Weights of a small GPT-style language model, trained from scratch on English Wikipedia: tied embeddings.
Each number is 50 + 10 x the weight over its row's rms, rounded and kept within 0 to 99. Layers, rows and columns count from 0. The size before them is the row's rms in percent of the matrix's.

# layer 4 MLP down, 128x512, rms 0.13, rows 33-58, columns 0-127
101:61 41 58 48 70 42 60 31 42 43 41 51 58 64 37 41 38 43 28 44 52 38 59 28 64 39 47 40 58 63 46 41 31 45 52 38 56 58 62 48 43 44 39 66 48 44 66 58 53 68 50 47 51 58 52 61 43 50 45 55 39 48 47 58 37 30 41 41 36 28 49 55 55 46 34 71 41 40 46 40 56 55 36 37 48 66 49 31 31 56 67 55 50 60 49 54 49 55 60 39 51 57 53 52 49 61 54 59 34 37 42 58 44 55 64 48 41 79 53 45 47 52 56 53 46 56 61 53
101:50 52 64 55 50 56 52 43 39 48 51 34 46 44 55 34 41 30 40 44 54 39 59 51 58 53 49 52 48 60 68 50 43 27 62 50 29 24 66 52 27 42 41 52 50 35 50 39 67 68 58 49 68 31 42 60 44 47 52 69 57 33 46 51 61 49 56 50 37 65 45 37 58 55 38 48 38 50 45 47 17 53 61 60 50 64 44 48 43 54 47 74 59 63 49 50 51 60 33 45 55 42 73 39 41 56 71 51 39 51 57 54 38 56 36 37 54 45 38 41 53 44 44 47 56 51 56 39
098:61 37 66 67 38 39 49 37 43 45 49 42 58 39 46 52 51 29 59 61 44 66 37 58 42 63 64 66 36 42 42 32 56 46 52 64 51 56 47 49 55 43 50 60 53 52 58 38 52 73 46 43 37 63 45 67 44 38 31 54 66 46 47 55 46 59 56 53 53 60 49 31 44 55 61 47 38 31 43 64 58 59 58 46 60 73 42 43 76 32 27 53 54 67 71 45 52 38 50 57 57 48 40 66 57 24 54 51 61 57 55 43 39 36 59 43 50 60 44 49 46 39 60 43 67 50 58 55
094:36 52 63 52 59 48 52 60 48 53 34 37 42 60 38 62 40 59 40 46 42 48 63 45 62 43 49 57 42 75 57 54 47 48 64 38 33 65 44 58 50 51 52 43 32 50 42 35 45 48 40 54 49 63 62 56 64 34 43 40 56 57 68 56 57 56 58 48 70 51 42 35 74 51 60 44 54 55 52 67 56 60 51 65 54 46 63 67 65 55 49 46 35 21 41 49 47 39 43 53 55 49 53 58 42 63 42 48 63 34 37 63 48 48 66 69 30 44 70 64 52 65 47 56 81 65 52 43
099:56 47 62 45 60 62 44 64 47 53 57 45 46 21 47 40 40 58 62 38 58 42 56 48 40 63 37 56 52 37 53 48 55 50 43 48 49 44 55 51 31 58 46 39 58 66 47 54 44 53 57 56 52 46 54 60 26 39 66 46 48 47 55 45 50 49 68 65 68 53 60 73 38 55 55 54 56 32 53 53 64 56 40 52 43 61 59 61 52 27 49 49 47 41 49 52 60 39 76 51 53 34 58 59 62 68 35 37 44 43 38 31 42 47 55 51 50 28 41 56 47 42 50 59 44 41 30 44
097:50 58 49 51 38 51 66 51 49 22 49 39 47 50 47 48 39 35 40 59 72 36 39 39 55 48 49 38 58 50 48 63 59 70 70 68 65 48 62 48 72 31 41 68 32 42 49 48 52 46 53 53 56 44 54 45 45 49 40 53 52 59 50 42 68 30 42 52 44 43 52 37 67 41 69 49 44 39 45 57 54 47 42 38 53 41 41 36 37 66 50 46 34 56 43 49 70 35 48 59 67 59 61 39 34 52 45 63 42 41 35 66 57 52 43 45 44 42 59 53 45 37 50 51 38 59 53 43
106:43 53 42 66 55 57 55 54 59 39 44 64 43 39 54 40 45 44 59 48 69 41 42 52 47 34 64 51 47 56 53 42 51 53 66 70 39 56 44 56 48 45 61 14 59 49 62 64 59 51 33 67 53 64 31 52 37 43 54 70 57 38 49 68 40 38 45 70 60 42 34 58 49 55 52 42 56 56 50 64 29 31 59 43 52 56 64 55 46 51 47 37 60 48 31 42 57 56 51 44 46 54 50 40 54 50 50 43 59 56 55 49 43 50 38 35 46 60 44 71 59 57 46 53 66 59 46 63
095:60 56 56 68 61 49 24 35 44 83 56 54 44 54 48 51 54 46 54 55 52 52 44 58 50 39 66 47 54 42 48 40 63 64 57 39 48 59 31 41 62 57 46 52 33 55 37 56 52 66 34 45 55 47 53 64 49 50 64 48 54 65 52 36 46 39 69 58 54 56 42 53 50 45 50 33 71 54 41 46 52 48 60 53 33 62 43 54 75 09 55 55 47 48 40 38 38 63 51 55 57 48 51 58 39 49 71 51 51 54 47 44 47 48 59 45 69 55 46 49 56 40 35 64 52 61 41 48
098:54 59 34 55 49 56 44 67 39 64 61 62 64 49 66 56 60 59 32 40 44 44 41 54 41 50 49 58 56 57 62 59 66 74 51 44 42 41 54 49 34 46 71 45 43 41 47 43 53 64 38 59 60 43 50 30 48 48 41 37 50 48 49 52 68 63 59 43 57 46 31 54 47 60 54 49 30 48 53 52 61 35 64 60 37 64 65 62 40 50 38 61 49 51 63 50 44 51 64 64 40 42 64 51 58 52 51 35 49 46 47 62 43 47 52 70 53 53 58 50 30 60 34 40 26 60 46 68
096:71 35 53 44 57 42 48 40 54 64 52 57 57 65 64 58 33 37 58 51 66 43 31 36 48 47 53 31 44 39 33 49 50 67 42 44 50 56 46 70 36 56 64 57 71 33 55 43 42 55 49 58 51 46 44 63 59 40 64 53 44 66 50 52 51 29 46 60 45 60 41 49 59 59 65 53 74 44 61 52 50 55 48 48 61 61 45 62 47 39 45 59 59 45 45 33 64 44 39 55 43 59 40 66 50 35 54 44 45 36 53 51 58 65 39 51 51 59 58 41 48 41 56 55 50 58 32 49
103:55 45 49 34 50 32 42 55 51 44 50 57 63 40 44 53 41 47 53 36 48 67 33 51 46 55 31 39 36 62 29 45 60 43 40 37 32 54 63 59 53 42 43 49 58 46 63 46 56 52 42 57 32 43 44 43 53 47 65 35 49 50 45 42 64 33 63 38 69 50 60 42 50 66 61 59 51 40 38 28 53 62 48 34 51 37 59 52 42 50 63 40 33 50 56 52 49 52 49 51 51 61 63 41 65 40 47 55 56 57 40 41 39 49 35 57 60 48 73 65 37 50 37 56 53 58 61 40
102:58 55 35 36 67 63 38 56 44 51 50 42 41 43 39 37 39 55 37 47 39 50 70 54 46 42 66 47 36 54 65 46 48 45 55 55 48 34 51 52 45 45 63 57 50 69 46 44 62 61 36 62 53 54 43 48 53 49 46 30 45 52 54 48 58 49 61 48 52 32 52 45 55 50 63 59 44 78 47 45 45 58 58 45 60 52 65 59 57 63 51 49 68 55 51 60 49 58 62 57 53 51 46 46 62 58 51 52 45 43 36 43 47 62 35 48 40 54 46 43 59 28 52 40 43 49 46 46
097:42 55 36 70 44 63 57 58 58 67 53 33 53 52 41 52 39 76 66 43 55 74 54 53 53 55 53 43 46 53 61 59 59 58 38 76 37 57 43 56 54 54 46 40 40 67 44 50 57 52 43 50 27 48 49 63 35 66 55 46 66 45 46 54 52 42 60 57 54 50 48 47 71 39 53 35 41 47 29 64 61 25 33 50 38 64 42 64 53 31 62 45 58 46 45 51 43 47 46 54 61 60 43 50 65 33 52 43 35 45 44 50 55 49 49 32 49 43 62 59 48 66 49 34 59 66 53 62
097:18 54 54 51 56 34 28 56 53 75 55 43 38 52 54 44 63 38 42 36 42 50 39 47 29 53 56 45 43 48 38 54 58 43 49 39 29 56 46 56 48 46 59 37 44 52 52 63 59 47 44 50 46 50 69 51 47 42 53 53 61 48 45 47 50 47 40 53 33 37 51 68 39 39 36 47 62 38 48 36 58 54 39 57 62 36 39 58 33 47 54 31 49 40 61 47 60 69 36 50 51 54 46 51 62 46 46 51 46 58 41 48 43 45 40 37 50 47 46 72 33 59 50 46 51 56 31 38
098:47 31 70 60 54 51 57 52 56 38 34 47 45 48 53 63 37 51 60 38 48 54 55 40 51 52 51 44 54 58 36 50 48 38 48 52 62 54 56 61 65 34 70 54 60 57 36 59 33 38 52 42 71 49 52 57 57 33 72 54 38 28 34 49 51 58 53 45 30 38 49 28 45 36 42 53 65 52 48 52 45 51 56 67 42 47 37 67 34 50 56 52 50 51 68 42 51 57 51 51 47 47 48 40 51 41 46 38 34 61 71 41 51 51 46 58 49 47 35 32 56 66 49 34 43 38 41 43
102:49 44 39 43 47 62 58 54 60 35 61 60 58 38 59 58 46 65 52 66 36 53 42 46 44 60 61 42 35 64 33 53 57 65 57 48 45 57 32 46 46 35 54 57 44 40 63 62 55 44 56 58 48 56 44 71 66 62 67 37 38 34 18 52 35 46 40 63 42 61 55 42 43 55 39 50 37 58 45 61 59 50 57 50 37 51 57 44 55 44 47 45 41 22 53 55 42 60 50 57 54 46 31 39 47 45 48 61 57 63 32 48 48 44 43 65 51 51 56 45 34 35 56 47 48 66 33 46
100:55 44 49 53 48 63 46 42 29 61 50 36 44 52 61 52 23 36 59 52 45 53 36 58 63 53 49 39 48 45 59 41 39 58 69 51 47 49 49 48 42 42 62 63 54 29 29 38 55 54 60 53 40 44 46 55 65 28 32 56 35 37 43 43 26 49 59 49 50 52 59 62 40 53 35 46 35 51 61 33 44 53 50 46 44 52 37 58 32 43 35 55 28 47 62 52 61 51 42 44 43 47 41 38 59 46 38 58 51 70 80 48 48 47 35 53 46 44 41 44 51 44 46 33 40 49 45 49
099:45 44 51 56 54 49 64 52 46 41 41 48 68 46 55 49 28 42 56 60 57 35 43 54 28 72 44 60 59 51 56 50 54 53 58 47 72 49 62 65 35 52 59 50 42 39 52 54 60 66 52 38 62 41 67 50 61 41 60 42 45 75 42 45 71 41 50 47 62 51 54 39 50 56 57 45 35 49 42 53 65 59 46 65 51 47 28 43 48 30 47 58 34 37 42 38 48 48 35 60 65 67 60 44 51 39 50 39 41 51 58 53 55 65 57 44 50 45 57 44 49 36 43 52 42 52 67 36
100:59 62 46 47 54 43 56 61 51 63 50 57 49 39 50 31 39 37 70 46 50 62 50 63 61 39 47 57 60 47 61 32 31 45 28 30 48 45 31 71 56 62 58 41 44 52 41 56 60 53 56 42 33 47 47 53 54 52 42 67 55 55 49 67 53 57 54 54 57 34 43 55 46 49 37 58 40 26 49 56 43 65 30 46 57 39 38 47 51 40 41 47 58 52 38 33 51 55 68 56 64 63 48 35 46 60 47 59 32 49 49 33 46 59 42 37 42 63 49 31 44 58 45 52 43 63 42 56
102:57 54 56 52 45 69 53 53 50 59 64 59 56 63 44 76 40 61 36 42 36 37 38 33 54 63 43 43 51 52 56 46 53 57 67 70 50 63 40 54 63 47 59 66 61 54 38 46 52 49 55 57 39 59 64 49 62 39 46 60 33 53 61 57 79 41 52 45 67 56 49 51 56 64 61 60 35 59 38 51 69 35 39 35 43 42 36 40 71 36 66 64 45 25 53 56 49 54 44 57 49 35 66 41 45 56 52 45 65 45 49 37 58 58 55 47 54 62 63 53 55 48 47 62 56 52 64 66
094:41 53 49 46 47 43 72 70 52 39 35 54 46 55 52 22 52 70 52 61 43 61 50 63 56 55 40 50 59 48 39 61 48 31 53 60 65 56 61 42 59 54 55 34 48 42 53 71 58 56 49 39 49 52 57 38 52 62 56 52 51 57 54 51 43 48 37 44 56 35 59 63 57 54 59 69 54 56 49 49 51 40 60 73 43 42 49 58 36 47 46 54 33 50 37 50 46 49 65 50 60 70 43 43 53 54 62 44 55 52 50 39 58 57 60 50 50 45 48 47 42 63 35 36 49 32 62 44
107:60 60 37 37 42 47 48 69 61 58 52 42 46 74 36 56 53 62 45 50 60 43 56 48 50 44 42 60 61 54 42 36 46 42 51 46 36 36 46 32 57 51 55 60 62 57 48 55 44 44 37 58 47 49 43 35 49 46 47 39 60 34 53 60 45 56 56 61 59 52 72 54 51 44 56 58 43 57 63 72 56 38 42 58 44 49 55 38 45 79 54 61 60 43 39 70 44 47 61 47 33 64 49 34 43 59 51 31 56 54 62 61 61 54 34 46 36 53 27 55 60 50 60 57 57 45 44 49
100:58 52 55 47 39 55 67 50 57 66 64 53 43 50 59 48 48 49 61 54 61 62 55 69 75 44 53 44 42 44 43 63 35 54 51 51 56 48 50 36 57 64 54 44 68 50 48 21 59 48 38 46 65 41 60 63 66 52 58 64 56 45 45 48 45 37 49 44 40 55 50 54 56 54 65 53 31 46 45 47 27 31 33 56 45 41 50 34 41 59 47 52 49 59 67 41 47 48 52 53 63 58 58 57 52 47 56 38 52 41 65 60 58 54 32 54 54 28 44 67 51 57 35 38 53 61 66 57
105:48 55 52 43 31 57 61 35 53 58 52 40 47 54 57 56 32 60 43 52 63 58 50 65 37 48 45 48 41 52 68 58 57 55 38 62 53 42 59 64 47 39 44 58 27 43 41 30 36 52 52 48 61 56 45 48 43 64 37 56 48 45 67 42 49 42 62 55 53 43 40 39 51 45 32 60 49 51 73 47 52 54 42 51 54 59 54 66 41 57 41 41 41 38 48 73 69 51 62 63 56 34 50 56 50 60 52 35 37 52 71 40 60 48 47 67 51 32 57 39 45 51 45 31 27 49 32 43
098:59 37 59 56 49 33 44 49 50 45 57 59 36 67 35 51 37 67 54 45 52 31 64 48 37 48 42 41 25 46 57 45 66 38 61 41 52 47 67 60 53 55 63 52 45 58 68 46 51 56 50 48 44 65 76 49 51 29 45 45 45 61 60 53 64 50 50 54 38 58 45 63 62 48 59 51 37 42 68 46 45 57 59 60 56 34 69 58 44 35 47 43 60 50 64 44 55 51 49 43 30 51 60 40 48 57 56 50 57 68 53 43 34 32 44 59 40 52 54 53 69 59 41 58 58 54 35 67
092:65 68 41 47 45 51 59 50 35 49 65 56 53 49 41 49 38 54 49 54 44 62 45 52 54 49 30 47 41 65 58 65 53 54 38 61 46 31 50 45 61 55 65 48 40 60 33 73 40 51 62 42 52 49 45 48 55 39 50 44 49 56 56 69 33 52 50 44 50 50 59 59 58 48 47 59 37 64 28 55 54 46 50 55 56 40 71 58 32 43 50 46 47 57 54 45 56 57 47 50 53 40 34 39 46 46 64 46 50 59 62 53 53 62 71 50 47 62 37 48 52 47 59 64 42 50 38 58